Weights of a small transformer language model: no biases in attention or MLP.
Each number is 200 + 30 x the weight over its row's rms, rounded and kept within 0 to 999. Layers, rows and columns count from 0. The size before them is the row's rms in percent of the matrix's.

# layer 6 MLP gate, 256x96, rms 0.213, rows 102-150, columns 0-47
095,202,226,252,230,185,174,194,239,186,159,159,205,146,176,220,234,213,213,253,175,165,222,174,163,176,179,207,174,202,200,257,215,202,237,198,164,195,179,139,204,164,230,191,185,178,181,226,178
102,252,221,201,219,119,264,206,199,203,214,210,201,179,213,207,194,200,220,203,125,182,187,181,216,221,191,189,173,189,185,184,171,176,176,198,250,181,198,187,202,198,137,228,213,201,225,256,197
087,196,202,227,127,235,159,208,193,204,197,178,225,198,198,182,157,209,237,228,203,265,222,170,254,195,192,187,187,208,150,227,220,186,201,181,168,179,254,201,212,202,174,270,163,217,202,207,194
092,171,267,214,209,214,206,237,196,197,201,171,204,242,219,166,246,214,206,221,203,182,179,238,210,208,213,184,228,171,149,198,161,200,171,211,187,196,221,161,163,229,186,225,212,153,204,184,224
084,221,216,215,159,186,221,201,157,193,230,241,187,159,159,186,119,218,190,203,211,162,165,154,219,177,179,170,186,201,136,221,227,178,174,221,221,180,174,186,204,239,181,196,193,238,160,217,187
109,244,197,212,251,130,213,233,172,188,202,183,206,186,135,220,261,132,188,230,195,175,191,232,207,164,219,180,211,205,198,173,226,196,176,214,243,198,222,151,179,280,155,216,117,231,180,216,206
109,259,164,182,225,187,209,218,215,206,221,189,199,204,221,240,203,204,169,182,142,163,173,161,257,185,223,229,244,219,187,228,185,203,202,147,203,246,210,251,228,244,143,210,183,195,219,162,190
093,207,256,205,191,164,148,235,183,195,249,224,181,252,263,192,253,264,200,230,190,211,207,183,169,152,215,190,209,227,215,157,199,231,237,210,198,223,263,183,215,221,225,228,214,170,198,152,228
107,192,210,139,235,193,234,192,171,244,267,207,238,158,240,210,201,156,175,245,192,204,254,184,181,213,215,254,206,206,144,280,214,203,243,130,209,256,210,198,203,213,172,200,234,216,189,202,220
096,186,209,230,219,161,184,256,166,227,170,165,200,269,188,244,183,186,233,221,179,254,246,227,221,163,232,203,187,223,175,217,185,242,191,180,191,243,224,175,194,156,190,182,168,184,182,229,261
099,169,202,232,218,171,214,232,187,191,176,188,218,260,233,138,210,195,206,256,187,220,208,184,192,188,241,126,242,236,168,264,209,186,213,180,220,157,242,224,176,263,208,225,199,216,180,199,187
100,229,233,202,207,206,193,236,198,215,225,190,147,231,229,234,221,209,157,260,177,156,123,175,212,162,181,188,214,207,253,262,232,210,188,186,231,243,222,182,234,180,167,236,215,201,172,141,225
096,240,244,208,168,193,203,217,207,141,273,177,180,196,178,191,227,115,203,162,175,200,179,149,198,231,244,226,187,237,185,200,264,196,251,195,157,217,223,176,247,200,185,227,184,247,201,218,235
111,188,232,249,153,208,203,251,179,238,184,192,221,194,156,146,192,170,155,210,177,224,217,195,207,168,200,229,168,188,223,196,200,183,185,174,186,187,228,236,180,178,179,211,124,212,185,183,168
101,171,229,202,213,184,197,180,176,208,224,219,222,213,153,232,202,197,136,212,236,200,220,117,236,199,254,202,213,213,190,195,260,226,230,173,209,182,191,210,208,210,169,185,138,241,209,211,209
107,207,260,231,178,211,221,150,179,188,249,208,172,233,168,236,186,183,192,197,208,238,237,227,190,193,275,156,202,199,161,245,195,218,174,202,207,211,211,197,188,194,204,219,194,216,146,199,136
086,176,200,232,205,177,209,194,159,234,207,172,235,225,253,237,182,179,194,255,184,217,232,231,176,173,184,201,178,171,205,230,198,240,193,152,198,247,202,216,257,206,269,185,212,174,227,227,204
098,198,177,257,265,219,174,194,205,179,255,143,177,222,175,204,221,173,201,209,174,192,186,173,252,219,262,177,175,245,225,198,215,231,202,216,199,232,281,153,206,173,213,267,143,198,155,189,209
109,151,212,187,202,200,220,229,196,224,273,250,194,181,180,230,183,183,208,210,195,214,221,209,232,205,212,220,213,143,198,214,171,286,211,243,216,261,193,193,270,196,179,220,218,164,158,252,248
109,179,220,176,232,149,216,221,183,217,180,233,193,193,178,203,246,185,226,205,150,172,215,167,229,219,185,205,194,228,199,170,188,201,250,141,229,178,210,199,212,183,187,202,158,195,162,199,238
111,184,208,209,249,175,214,220,171,169,242,241,223,191,133,211,243,199,192,201,168,159,205,225,244,202,156,193,230,203,164,180,211,253,254,171,258,188,196,198,183,234,124,216,181,206,175,204,225
094,159,158,233,246,227,217,224,227,224,232,189,212,176,209,201,215,225,171,264,199,179,185,226,168,221,177,229,192,213,185,185,179,169,201,185,238,160,221,226,213,208,187,179,168,185,190,151,188
102,149,226,237,199,212,210,207,183,245,247,185,214,228,189,148,166,216,214,139,180,223,223,202,217,179,211,186,252,209,181,179,235,182,212,186,268,232,195,227,241,222,171,210,204,178,189,237,159
104,227,196,237,165,199,237,211,182,184,148,271,228,208,140,211,218,129,213,220,158,184,229,209,174,234,162,202,190,195,225,245,203,173,229,178,223,171,216,193,202,195,225,228,103,208,173,214,206
091,164,223,237,217,171,202,170,165,237,233,260,186,243,190,187,155,225,204,202,186,181,156,138,184,161,218,212,203,168,236,195,214,168,206,194,166,153,248,133,196,159,193,194,210,198,217,131,223
103,223,216,205,182,154,203,225,182,180,250,205,240,155,179,250,207,201,198,216,177,163,222,187,212,218,221,255,198,186,197,192,257,218,194,178,219,250,219,193,184,173,172,248,155,203,179,171,197
101,191,215,171,201,213,217,207,182,249,234,203,228,224,158,219,198,152,205,188,200,245,161,221,206,180,226,155,218,191,208,226,220,241,261,147,203,173,205,214,203,214,207,205,192,227,151,219,214
097,213,226,212,179,245,197,194,191,239,215,197,255,183,174,198,237,200,188,232,158,197,186,206,202,223,173,170,206,204,187,254,235,249,174,185,213,225,220,196,208,272,265,215,188,242,177,188,183
098,232,212,204,262,193,165,182,183,162,213,217,175,187,181,178,221,196,122,153,160,187,213,179,132,209,158,209,153,222,205,227,239,222,259,163,184,191,246,161,225,202,174,196,223,163,223,199,223
086,171,239,255,198,183,203,227,188,245,216,183,220,176,220,181,185,216,198,177,170,184,260,101,159,134,213,194,217,190,262,201,239,180,230,186,188,180,218,259,226,221,216,210,238,180,218,166,189
085,182,197,261,116,200,192,164,235,161,169,192,207,173,160,220,216,208,168,150,148,239,210,151,202,184,195,203,195,225,229,156,284,150,196,195,176,179,193,174,217,209,198,199,215,139,154,205,175
095,212,230,219,221,210,208,214,185,178,204,196,211,226,177,175,229,186,194,184,171,211,213,210,186,166,203,210,262,199,191,165,186,191,224,170,204,151,216,139,191,246,202,214,193,177,243,156,215
104,189,215,191,155,179,190,262,199,192,270,248,240,205,240,220,208,151,171,228,181,189,187,192,238,202,232,213,158,151,198,272,208,221,146,209,225,258,238,174,193,175,186,179,204,208,172,151,178
110,193,156,199,254,209,176,213,179,217,191,196,228,253,183,246,179,247,142,257,198,245,176,208,199,146,251,230,216,253,192,251,204,214,198,214,187,191,250,199,177,209,183,187,162,186,195,166,211
095,241,197,186,167,151,221,177,203,201,232,217,176,224,202,226,203,251,165,222,199,218,209,228,182,173,230,196,196,242,172,194,179,164,221,165,278,215,235,185,225,246,177,201,156,181,148,175,204
094,172,172,166,163,193,205,209,219,196,177,180,243,191,164,204,185,140,206,184,200,264,203,178,197,193,179,153,216,226,151,224,194,205,189,198,235,226,179,174,229,192,233,209,198,186,196,229,183
093,208,194,177,214,207,150,213,214,239,199,205,252,214,227,203,161,188,195,165,156,217,236,193,180,193,236,173,155,174,165,229,233,213,177,205,228,260,200,226,212,202,190,252,227,185,202,203,223
100,178,183,235,210,224,224,198,182,201,215,254,148,239,224,139,204,226,167,173,151,156,229,203,170,197,165,200,215,214,180,175,199,171,222,224,245,186,231,154,205,218,98,204,175,187,234,180,204
102,164,159,172,207,182,263,188,178,294,242,194,228,231,153,189,263,187,216,208,168,201,179,185,208,206,251,201,225,187,138,191,148,199,225,192,235,179,238,195,239,191,164,213,195,251,210,219,162
106,178,234,199,183,142,187,203,178,195,201,140,199,229,186,217,211,171,229,237,186,160,216,200,157,200,177,147,251,235,196,217,175,230,219,177,169,235,245,228,199,247,202,192,228,204,188,226,254
111,156,252,205,247,147,177,190,199,178,238,216,188,247,209,174,223,177,215,146,164,174,177,211,222,168,191,226,214,253,152,186,184,235,230,193,153,214,255,228,195,195,190,232,200,185,181,149,203
096,220,239,211,174,142,178,208,200,256,171,229,194,188,222,165,215,181,151,224,224,193,237,160,173,207,217,167,237,188,191,250,175,156,215,166,216,224,199,262,202,216,196,208,208,196,230,234,235
100,212,217,180,251,188,250,197,172,191,197,166,240,194,225,214,204,129,176,184,188,207,230,158,240,202,170,211,190,204,154,247,202,261,249,186,202,222,223,215,239,261,193,247,197,215,180,246,234
103,236,202,225,212,183,263,252,200,221,195,207,221,207,263,227,202,238,165,220,219,199,244,177,199,232,231,185,171,213,214,238,215,184,176,168,219,139,210,208,226,242,165,238,140,170,178,200,193
096,202,195,146,178,212,189,170,221,218,211,231,208,168,213,240,192,182,177,195,175,217,197,173,202,144,217,175,190,173,216,282,154,171,262,113,194,172,225,230,232,222,206,202,196,240,202,176,173
100,164,200,173,221,195,147,209,192,231,238,176,233,202,192,160,197,194,155,211,184,224,227,160,181,229,156,201,181,207,205,172,225,211,224,262,227,188,236,190,204,178,190,198,147,218,182,209,234
092,201,202,247,181,137,180,252,203,246,240,205,178,203,194,192,255,227,185,222,221,133,193,242,154,179,205,157,162,160,201,198,155,233,152,191,214,194,242,231,201,199,140,209,201,183,158,256,193
106,175,222,220,186,211,152,204,217,169,210,201,235,161,187,186,197,163,157,220,127,214,199,165,191,211,176,219,244,226,230,237,201,223,171,182,171,213,239,208,204,200,170,243,177,244,202,221,160
111,167,203,237,189,204,207,236,191,231,196,222,210,219,191,194,170,211,147,235,211,227,192,161,203,216,234,208,190,152,180,201,271,205,207,214,199,211,242,243,233,201,169,167,145,177,176,223,213
# layer 6 MLP up, 256x96, rms 0.183, rows 102-149, columns 0-47
101,171,184,186,200,245,171,237,208,217,214,215,164,224,196,167,199,178,223,135,254,181,228,246,215,185,149,198,221,157,184,113,181,206,143,196,179,190,193,216,150,218,166,230,154,210,246,293,230
098,160,264,234,174,229,176,147,203,179,192,249,174,203,161,156,172,169,187,207,174,174,215,209,201,224,143,224,185,91,231,215,197,169,215,189,186,244,166,207,183,199,193,223,193,236,219,196,173
095,186,226,209,214,220,197,157,194,156,222,229,214,173,227,161,209,173,244,227,225,216,210,204,199,254,262,190,259,247,198,173,256,193,227,220,208,266,184,161,201,214,179,182,198,232,179,242,217
099,181,205,115,228,219,198,148,192,201,181,246,187,195,205,198,152,164,186,218,175,176,232,189,186,226,225,176,226,224,196,220,237,203,139,260,194,186,146,215,219,180,177,170,168,151,179,213,241
091,195,220,193,183,179,215,174,186,165,256,201,177,208,199,163,219,270,185,238,199,220,264,182,148,229,170,190,154,166,218,208,177,217,240,199,246,174,206,203,259,264,170,210,198,138,255,194,176
097,130,175,181,212,215,228,217,176,203,263,229,171,211,247,174,164,197,226,199,204,222,196,163,182,168,226,203,160,248,147,235,223,248,185,225,218,191,225,212,199,166,217,267,204,214,196,213,190
096,196,199,165,231,236,166,126,229,193,243,213,163,244,235,204,202,210,214,233,215,192,196,254,216,125,176,173,180,242,195,158,176,207,219,233,245,193,197,169,183,239,240,238,197,172,195,175,264
097,137,241,147,277,179,191,169,262,185,210,195,213,176,188,255,230,203,190,244,202,197,189,215,203,189,192,171,186,186,167,146,184,200,163,213,213,204,249,192,189,206,199,220,270,235,238,258,152
098,170,189,201,175,205,178,192,179,162,183,195,213,231,186,196,143,215,188,187,212,212,193,169,238,174,188,252,234,113,210,246,174,221,241,253,144,246,186,229,186,204,173,191,235,205,187,175,181
106,174,223,227,203,276,211,203,207,235,173,189,189,253,210,199,195,187,155,253,211,219,160,182,138,184,227,247,184,183,248,182,143,230,154,203,154,269,177,198,181,206,172,232,199,191,221,160,148
106,236,212,218,192,165,186,211,219,169,216,156,202,197,205,265,224,167,187,151,253,190,229,169,268,212,235,212,216,174,220,202,145,232,179,218,237,237,181,149,163,200,149,161,210,215,205,184,232
104,168,150,245,183,227,246,213,168,217,210,215,216,228,226,219,188,205,187,208,213,153,163,191,127,174,175,255,185,232,248,187,153,197,167,167,144,185,222,195,185,203,161,193,235,187,215,180,187
102,195,160,180,202,238,198,247,174,208,177,202,268,190,120,212,195,192,227,162,194,231,238,206,193,196,208,213,178,171,201,174,258,124,194,256,211,201,153,123,166,179,186,156,184,190,174,185,217
108,245,209,186,165,251,186,209,246,164,229,181,172,156,169,198,174,170,234,191,188,237,201,206,181,207,253,227,210,253,211,196,255,207,195,194,205,199,172,159,153,262,174,243,225,176,184,191,197
091,177,191,227,218,115,172,211,232,199,197,193,198,168,197,209,241,231,201,247,152,240,199,213,197,161,170,234,205,156,153,273,195,219,215,166,199,230,273,221,214,226,170,217,174,188,167,194,193
102,192,166,217,184,204,200,187,155,192,165,139,203,190,192,185,208,211,182,179,201,207,153,272,238,193,213,214,205,168,244,164,257,195,236,161,179,226,182,226,209,241,184,229,157,157,252,158,206
094,239,186,226,185,196,197,127,183,195,181,215,234,235,215,164,229,238,212,265,207,243,228,243,199,241,215,193,218,176,181,217,226,205,224,170,246,237,202,201,256,199,168,203,171,272,199,172,196
097,189,184,194,179,203,158,177,221,185,223,193,185,195,177,232,215,141,234,242,193,156,216,211,217,153,176,216,198,187,228,205,168,191,184,215,180,258,164,200,174,220,197,245,228,226,187,152,226
100,135,218,221,184,251,226,233,195,204,205,222,212,161,203,251,197,288,170,168,177,203,204,155,207,239,275,189,216,178,216,220,156,181,205,193,197,238,153,166,191,147,257,174,213,207,213,265,156
117,196,189,129,233,182,158,165,174,187,249,228,179,168,168,224,245,215,240,236,131,203,228,248,219,215,245,209,154,195,187,212,207,237,198,152,249,174,212,198,197,246,209,160,224,168,221,222,149
105,230,159,206,207,205,187,232,201,185,253,217,193,181,134,153,175,198,212,194,193,206,196,180,189,143,229,231,206,196,170,150,188,213,175,175,218,227,219,202,203,130,173,208,185,227,187,141,184
101,157,178,240,211,193,207,210,194,165,234,227,188,185,148,212,198,139,224,186,199,167,125,183,273,171,186,271,197,203,239,154,248,263,181,213,242,239,168,218,198,225,194,212,177,242,226,147,180
097,243,222,168,224,188,164,220,244,226,111,241,194,205,223,254,201,261,174,244,211,231,194,181,166,189,226,184,227,223,222,191,167,230,183,207,207,206,222,160,206,200,223,212,258,206,206,192,223
105,182,203,159,209,209,144,219,216,208,259,218,240,218,218,148,230,156,226,232,180,218,195,221,202,182,167,232,226,113,178,162,195,235,175,208,219,199,262,236,243,149,209,229,195,229,241,202,207
094,238,240,199,229,250,229,170,179,209,199,153,215,211,223,242,179,189,252,210,174,218,236,236,211,167,201,202,221,192,241,165,185,246,174,181,284,235,251,194,229,227,226,196,244,279,195,243,214
103,163,196,153,189,202,221,204,156,222,227,176,195,182,217,218,186,257,234,196,187,259,191,195,146,200,233,234,241,269,177,218,166,205,220,179,170,183,172,232,204,167,164,182,221,161,241,186,221
098,174,221,260,214,211,201,253,195,244,169,193,163,145,195,148,232,199,179,217,207,143,223,216,222,197,226,192,168,184,177,229,189,192,240,176,177,242,228,236,249,182,166,274,180,167,207,201,258
101,215,201,188,219,197,229,166,155,212,251,212,203,189,181,217,218,162,171,159,227,154,260,197,229,232,245,197,212,207,243,224,170,220,202,184,221,209,167,285,159,193,157,199,217,205,246,199,276
097,205,151,198,240,228,210,227,212,218,193,233,153,216,198,169,193,175,203,179,183,173,245,174,185,193,191,234,169,168,180,231,212,232,203,198,220,145,184,222,219,184,184,176,245,186,227,230,173
096,209,202,212,182,214,207,180,174,193,218,204,178,261,242,185,178,225,133,207,199,169,239,238,221,170,198,204,133,228,165,196,175,242,194,175,170,188,208,170,163,175,219,226,198,238,226,177,171
099,195,184,194,167,215,178,193,217,262,178,241,162,240,218,193,201,205,249,169,176,193,198,168,219,193,163,136,221,166,206,193,133,170,171,189,136,218,199,172,190,215,214,160,168,168,247,214,182
104,204,148,198,209,244,206,231,264,196,203,206,242,209,214,161,194,172,240,218,224,246,252,199,229,160,215,164,196,221,183,172,169,241,248,201,248,225,245,174,209,173,158,212,249,170,162,189,208
107,177,248,196,170,185,192,215,196,191,180,201,196,229,238,183,253,219,229,182,211,207,198,226,205,237,167,220,223,173,226,207,179,226,227,208,197,232,189,212,177,220,171,257,226,164,220,215,180
102,224,167,186,234,162,165,205,199,173,187,175,201,172,184,239,264,196,177,208,239,175,185,112,239,187,224,242,183,229,176,169,216,191,179,217,228,231,203,166,187,192,225,185,153,181,213,243,212
091,215,213,224,224,196,140,186,179,171,214,199,171,184,172,209,266,158,188,246,200,186,170,136,230,199,197,157,188,117,170,221,184,207,239,108,170,206,219,254,243,240,158,182,237,210,233,225,184
096,204,204,228,197,123,234,191,192,209,180,217,167,171,175,254,199,187,163,178,225,101,171,166,154,190,239,170,200,192,258,168,253,228,199,180,207,228,218,175,141,208,191,143,197,211,189,165,177
092,211,215,189,147,202,239,228,236,238,192,225,218,207,260,222,196,187,145,212,193,188,195,123,239,223,209,249,233,226,214,204,159,267,178,215,224,208,169,169,215,188,198,160,156,187,203,193,188
096,212,226,162,203,216,229,212,163,223,173,205,173,238,243,165,179,249,176,189,226,218,208,161,214,210,167,217,194,172,202,204,190,224,134,235,228,191,224,196,197,212,201,220,194,203,210,221,189
098,223,194,170,193,235,173,273,171,163,231,194,194,243,271,172,195,172,201,222,194,195,130,246,206,160,185,198,199,198,286,213,157,284,220,201,206,219,165,197,196,261,252,190,184,184,207,195,247
099,179,196,228,181,206,224,230,201,217,169,226,203,211,188,191,166,164,171,261,172,234,164,213,193,196,200,204,147,185,180,227,231,196,159,222,218,177,196,212,191,243,153,186,194,142,208,239,162
102,205,164,147,241,260,220,219,193,214,240,230,189,138,200,232,215,223,194,278,182,171,215,198,226,212,253,159,269,170,227,224,225,190,235,171,226,205,219,174,245,262,206,185,208,208,195,248,195
103,145,204,207,263,216,168,191,223,219,164,288,254,183,214,217,191,195,183,180,157,234,230,213,197,187,168,173,212,218,216,221,177,238,240,167,156,166,162,221,196,202,217,213,238,208,217,191,233
092,267,207,186,207,224,199,221,180,180,251,169,187,234,252,164,161,178,150,171,163,232,165,196,228,182,240,214,209,224,228,197,176,199,232,247,207,188,200,210,197,203,221,181,194,212,254,236,241
109,194,198,264,151,225,223,167,185,141,196,177,190,181,191,196,179,222,166,221,234,181,228,212,151,236,193,196,149,201,179,186,229,197,250,210,168,161,172,197,167,187,231,199,136,204,226,197,192
098,198,177,205,190,196,177,187,180,194,187,212,199,193,149,231,251,202,214,232,220,204,246,222,191,206,192,118,163,199,207,197,250,209,199,219,211,139,210,194,238,190,206,193,155,212,172,160,189
094,196,185,155,224,246,104,204,217,209,195,252,213,234,212,198,193,189,152,240,148,237,200,168,217,176,232,185,251,201,214,229,213,262,205,209,208,224,208,165,171,221,242,245,211,196,177,170,203
095,201,250,175,235,142,185,125,157,197,182,215,176,202,217,206,184,196,216,242,192,226,280,140,194,213,170,215,201,168,173,208,220,216,203,193,229,201,170,228,184,255,198,189,206,189,191,200,202
100,209,213,173,250,176,189,211,232,196,154,258,187,219,203,222,163,198,210,158,179,180,233,160,205,209,192,183,186,174,144,195,180,215,246,177,150,181,185,172,195,200,152,205,194,186,219,260,171
# layer 6 MLP down (transposed), 256x96, rms 0.184, rows 102-149, columns 0-47
094,212,242,233,166,180,239,267,163,172,190,216,216,244,247,211,190,201,216,236,228,191,229,248,151,238,251,206,198,204,152,214,184,174,187,223,207,159,197,194,203,205,189,178,250,219,203,135,220
095,187,243,188,178,213,172,189,263,234,236,198,247,187,226,171,206,235,179,208,203,250,194,181,182,161,206,263,246,182,171,234,219,157,200,181,183,221,204,187,140,208,166,236,214,228,171,228,199
092,192,227,155,201,236,195,180,252,224,202,260,162,212,219,221,217,184,201,200,159,184,207,217,170,197,227,205,217,206,214,189,223,215,180,222,201,216,246,231,229,189,173,209,175,222,233,189,207
097,206,164,186,183,188,208,222,187,148,200,150,104,197,182,185,223,178,151,222,253,217,182,179,191,175,192,212,191,195,210,201,228,226,159,214,210,167,217,211,179,192,237,239,161,210,224,265,198
092,134,204,194,196,183,154,159,197,190,234,222,175,236,161,189,193,206,186,191,209,155,263,205,157,207,205,177,177,251,154,201,200,227,241,173,207,213,191,200,195,200,214,236,217,209,212,217,203
098,209,212,210,178,190,220,210,182,174,210,214,205,193,196,217,192,171,138,181,223,210,207,161,212,212,219,134,221,198,136,209,184,188,191,210,217,255,163,136,190,208,242,221,180,202,246,271,192
097,158,187,220,263,237,188,203,166,210,212,191,192,230,210,228,167,219,225,196,266,187,208,202,214,218,152,170,153,228,197,189,182,168,220,223,197,230,241,178,184,236,227,183,222,146,162,156,229
097,216,192,219,231,197,200,202,196,177,220,204,144,196,234,183,171,230,206,225,203,189,185,177,191,177,238,194,200,201,219,239,272,218,208,260,222,239,139,192,244,189,216,240,183,192,144,270,177
103,195,223,128,197,178,166,198,210,177,239,205,281,208,213,205,154,175,227,239,245,210,208,200,222,151,193,193,200,165,197,209,150,249,229,256,130,222,166,207,224,223,201,231,232,179,212,228,183
102,233,163,208,196,193,178,182,165,190,209,195,157,214,196,249,149,157,198,143,187,242,135,236,164,241,216,188,176,191,179,232,215,235,204,152,152,189,142,142,207,185,162,200,190,170,188,217,234
105,183,251,182,167,267,211,243,239,190,166,236,201,159,202,192,148,182,140,199,148,200,211,208,183,227,220,217,162,182,184,185,169,249,204,170,210,190,211,196,220,186,160,170,172,174,213,161,292
099,183,198,162,204,229,192,188,229,188,188,168,211,232,196,228,239,163,175,229,174,174,166,180,157,172,173,242,171,204,198,215,221,216,229,217,177,207,160,240,187,177,190,276,192,255,169,198,198
106,241,198,195,221,208,208,171,180,201,236,202,227,210,236,232,212,168,234,185,154,186,156,173,260,190,199,189,212,182,199,186,195,229,192,173,158,196,177,218,191,207,180,216,188,242,138,260,187
106,171,171,137,201,204,200,164,154,161,254,181,155,238,179,201,188,156,244,161,201,205,204,211,208,191,209,187,210,167,183,223,165,198,204,194,206,206,181,145,226,237,201,179,218,201,237,235,224
099,163,218,239,206,136,190,191,228,167,220,199,207,208,170,170,209,207,99,179,216,203,179,182,193,126,233,240,211,243,171,187,253,241,239,210,205,213,239,231,203,180,141,228,108,217,205,180,175
108,203,211,186,189,177,194,246,271,235,202,179,196,168,203,176,209,241,129,221,171,232,177,185,215,178,184,218,185,183,221,183,165,164,259,178,204,224,191,218,194,202,146,160,216,149,188,191,201
093,208,221,150,191,161,162,228,227,234,193,222,134,225,199,191,238,180,168,204,168,197,179,180,202,188,199,164,192,226,197,160,177,192,197,185,182,171,200,240,212,152,243,195,238,180,199,230,197
102,191,110,174,184,244,188,171,167,196,187,208,170,227,203,160,205,222,129,174,170,175,174,216,237,221,231,207,204,167,222,192,221,165,193,236,228,226,157,194,171,194,212,146,174,177,198,193,167
099,183,187,226,156,162,248,169,211,219,154,198,165,225,188,143,215,192,164,183,190,226,191,242,210,196,166,185,156,236,225,183,212,215,234,187,185,169,180,169,220,229,195,185,171,228,216,212,146
109,201,212,154,157,221,186,178,251,257,236,241,210,180,229,204,243,201,211,228,213,236,217,201,161,188,200,213,271,172,189,206,189,256,173,167,228,160,213,226,215,171,157,150,205,219,194,181,206
104,225,199,194,180,174,145,194,207,243,222,260,202,169,182,151,211,225,167,184,182,155,179,225,256,249,190,208,199,179,183,225,219,257,177,179,158,179,206,227,182,173,209,197,199,158,166,240,244
103,227,192,162,203,253,236,225,110,191,217,196,172,209,209,219,191,173,211,229,217,168,224,118,211,196,195,188,192,221,208,219,194,214,158,215,210,169,190,182,231,192,169,237,231,194,218,187,200
099,196,194,245,182,221,193,180,119,236,215,198,190,209,180,184,244,245,200,163,143,197,211,202,161,215,242,224,247,204,132,237,171,222,184,202,223,167,232,218,246,180,182,168,198,153,194,174,174
107,225,228,188,209,216,196,180,226,210,200,205,221,226,247,175,189,227,164,183,262,218,185,198,188,245,198,218,186,187,238,255,229,183,137,202,138,168,205,209,208,244,212,160,197,232,187,225,244
092,211,191,176,228,179,207,194,163,149,205,204,179,237,221,186,177,135,189,177,185,199,152,216,230,198,200,198,204,185,169,224,199,250,163,174,163,193,193,266,226,205,155,205,190,163,215,250,123
100,192,184,171,203,202,184,153,170,258,115,163,235,159,157,222,249,164,182,201,212,224,205,218,182,235,206,150,188,173,199,252,191,160,168,165,209,168,169,236,221,233,221,234,250,221,199,198,271
108,213,228,214,218,203,194,269,219,216,191,214,148,189,190,210,208,166,225,176,173,169,242,224,199,203,197,156,188,204,225,242,174,231,256,146,190,208,221,253,274,226,193,261,178,185,168,180,251
103,260,171,214,196,217,199,219,278,230,211,214,243,177,229,204,197,210,185,164,196,230,222,215,151,201,241,212,198,238,204,145,169,178,229,195,235,183,211,185,242,198,197,211,227,189,258,239,191
096,179,203,172,197,242,253,204,208,225,154,247,238,239,236,170,180,220,222,186,220,178,208,235,248,255,191,231,203,212,228,189,195,148,149,238,187,216,187,187,211,172,219,212,194,180,196,171,141
094,184,189,140,233,167,245,214,210,262,227,191,221,194,196,150,200,228,133,184,185,207,203,169,206,188,203,166,233,143,218,219,188,167,198,237,249,195,215,220,207,216,213,176,210,227,155,209,185
100,171,164,204,183,233,182,186,181,257,227,237,228,221,202,210,227,129,246,235,200,198,175,212,146,234,224,175,212,148,180,187,225,214,236,238,199,202,180,196,248,203,171,190,210,240,226,223,160
095,215,177,203,206,186,194,217,151,158,200,201,158,199,182,236,189,222,186,188,190,199,155,237,146,244,185,193,158,165,229,240,202,220,206,165,221,147,133,198,169,183,229,256,177,164,207,246,248
103,134,247,176,201,171,213,181,303,205,209,201,218,164,177,194,212,204,257,232,168,226,198,192,176,253,167,206,226,190,163,180,201,149,230,179,138,192,157,188,228,225,173,230,225,198,196,203,167
103,190,204,173,160,198,208,215,165,172,167,202,236,139,209,176,205,190,218,191,197,178,189,218,121,222,205,159,152,157,223,201,172,187,186,191,207,172,173,222,193,241,192,221,177,195,178,205,209
102,240,222,216,171,223,240,176,158,200,230,219,231,196,227,234,230,222,145,199,204,190,259,152,156,153,138,191,203,136,220,185,238,143,205,203,230,171,168,160,200,234,186,183,240,197,186,219,200
098,184,273,228,172,203,205,203,211,222,178,212,204,168,171,220,259,206,154,140,196,188,219,192,185,191,226,261,215,233,224,209,223,232,136,192,251,256,185,203,235,194,192,228,210,208,176,224,177
099,188,175,217,214,190,197,221,208,180,229,145,191,215,198,221,198,145,187,222,220,241,186,213,274,220,141,134,214,165,168,212,193,233,193,143,233,236,288,170,200,252,210,167,187,213,233,197,196
094,191,166,204,147,192,224,176,233,228,220,192,191,231,193,243,216,170,254,212,151,166,234,211,166,234,153,158,180,189,168,219,183,178,212,187,181,165,196,222,140,212,205,156,152,196,169,193,189
105,193,271,133,179,187,186,171,205,149,238,220,234,212,155,219,224,185,220,235,201,186,205,166,174,122,146,213,251,182,219,208,205,189,162,200,196,180,240,192,194,198,168,191,212,221,170,201,205
099,215,206,175,195,162,173,216,214,135,204,193,183,160,163,230,183,186,260,194,183,186,200,187,196,201,209,236,235,198,192,198,202,244,191,245,231,252,190,181,233,233,211,191,179,175,125,252,225
100,207,223,204,246,203,195,167,215,226,206,174,273,174,182,165,141,169,155,259,187,230,180,222,207,180,162,197,240,141,209,194,238,233,201,181,219,247,186,172,214,183,207,203,170,208,155,202,159
102,213,158,182,201,202,251,234,265,110,182,203,188,209,182,220,197,179,179,191,166,196,176,215,243,174,210,224,203,216,236,152,167,230,157,212,215,207,182,200,131,186,164,229,169,197,194,205,187
100,185,197,231,141,201,207,190,183,245,166,246,177,192,204,225,212,206,240,228,214,188,171,184,228,271,180,243,206,194,223,206,229,179,187,227,193,138,216,231,179,201,191,187,249,167,215,128,222
107,228,169,222,231,225,201,166,190,215,200,143,194,216,274,166,222,196,161,239,233,219,175,210,161,237,189,190,195,281,205,219,237,184,229,208,207,203,244,264,163,184,218,225,198,163,205,213,200
099,199,178,255,176,201,247,207,204,209,177,184,236,184,212,180,209,220,141,222,211,206,228,212,164,223,222,154,179,227,161,194,217,153,148,255,176,188,211,254,216,232,201,197,178,209,206,127,261
099,224,167,179,227,256,210,218,213,190,169,207,149,184,214,181,217,240,213,201,209,198,216,207,197,159,199,178,216,163,234,191,218,192,178,194,227,176,204,204,165,156,187,192,172,192,191,202,249
094,231,247,193,199,256,218,145,180,176,234,176,219,199,231,223,219,149,177,192,228,201,187,207,216,220,231,164,275,166,207,199,229,196,175,196,208,213,255,217,171,208,183,194,222,181,144,137,197
099,231,202,184,212,218,218,188,278,214,205,182,165,180,203,225,193,195,224,199,143,229,208,170,165,203,214,178,255,183,187,252,193,163,187,179,192,166,196,216,197,205,164,216,220,200,158,294,206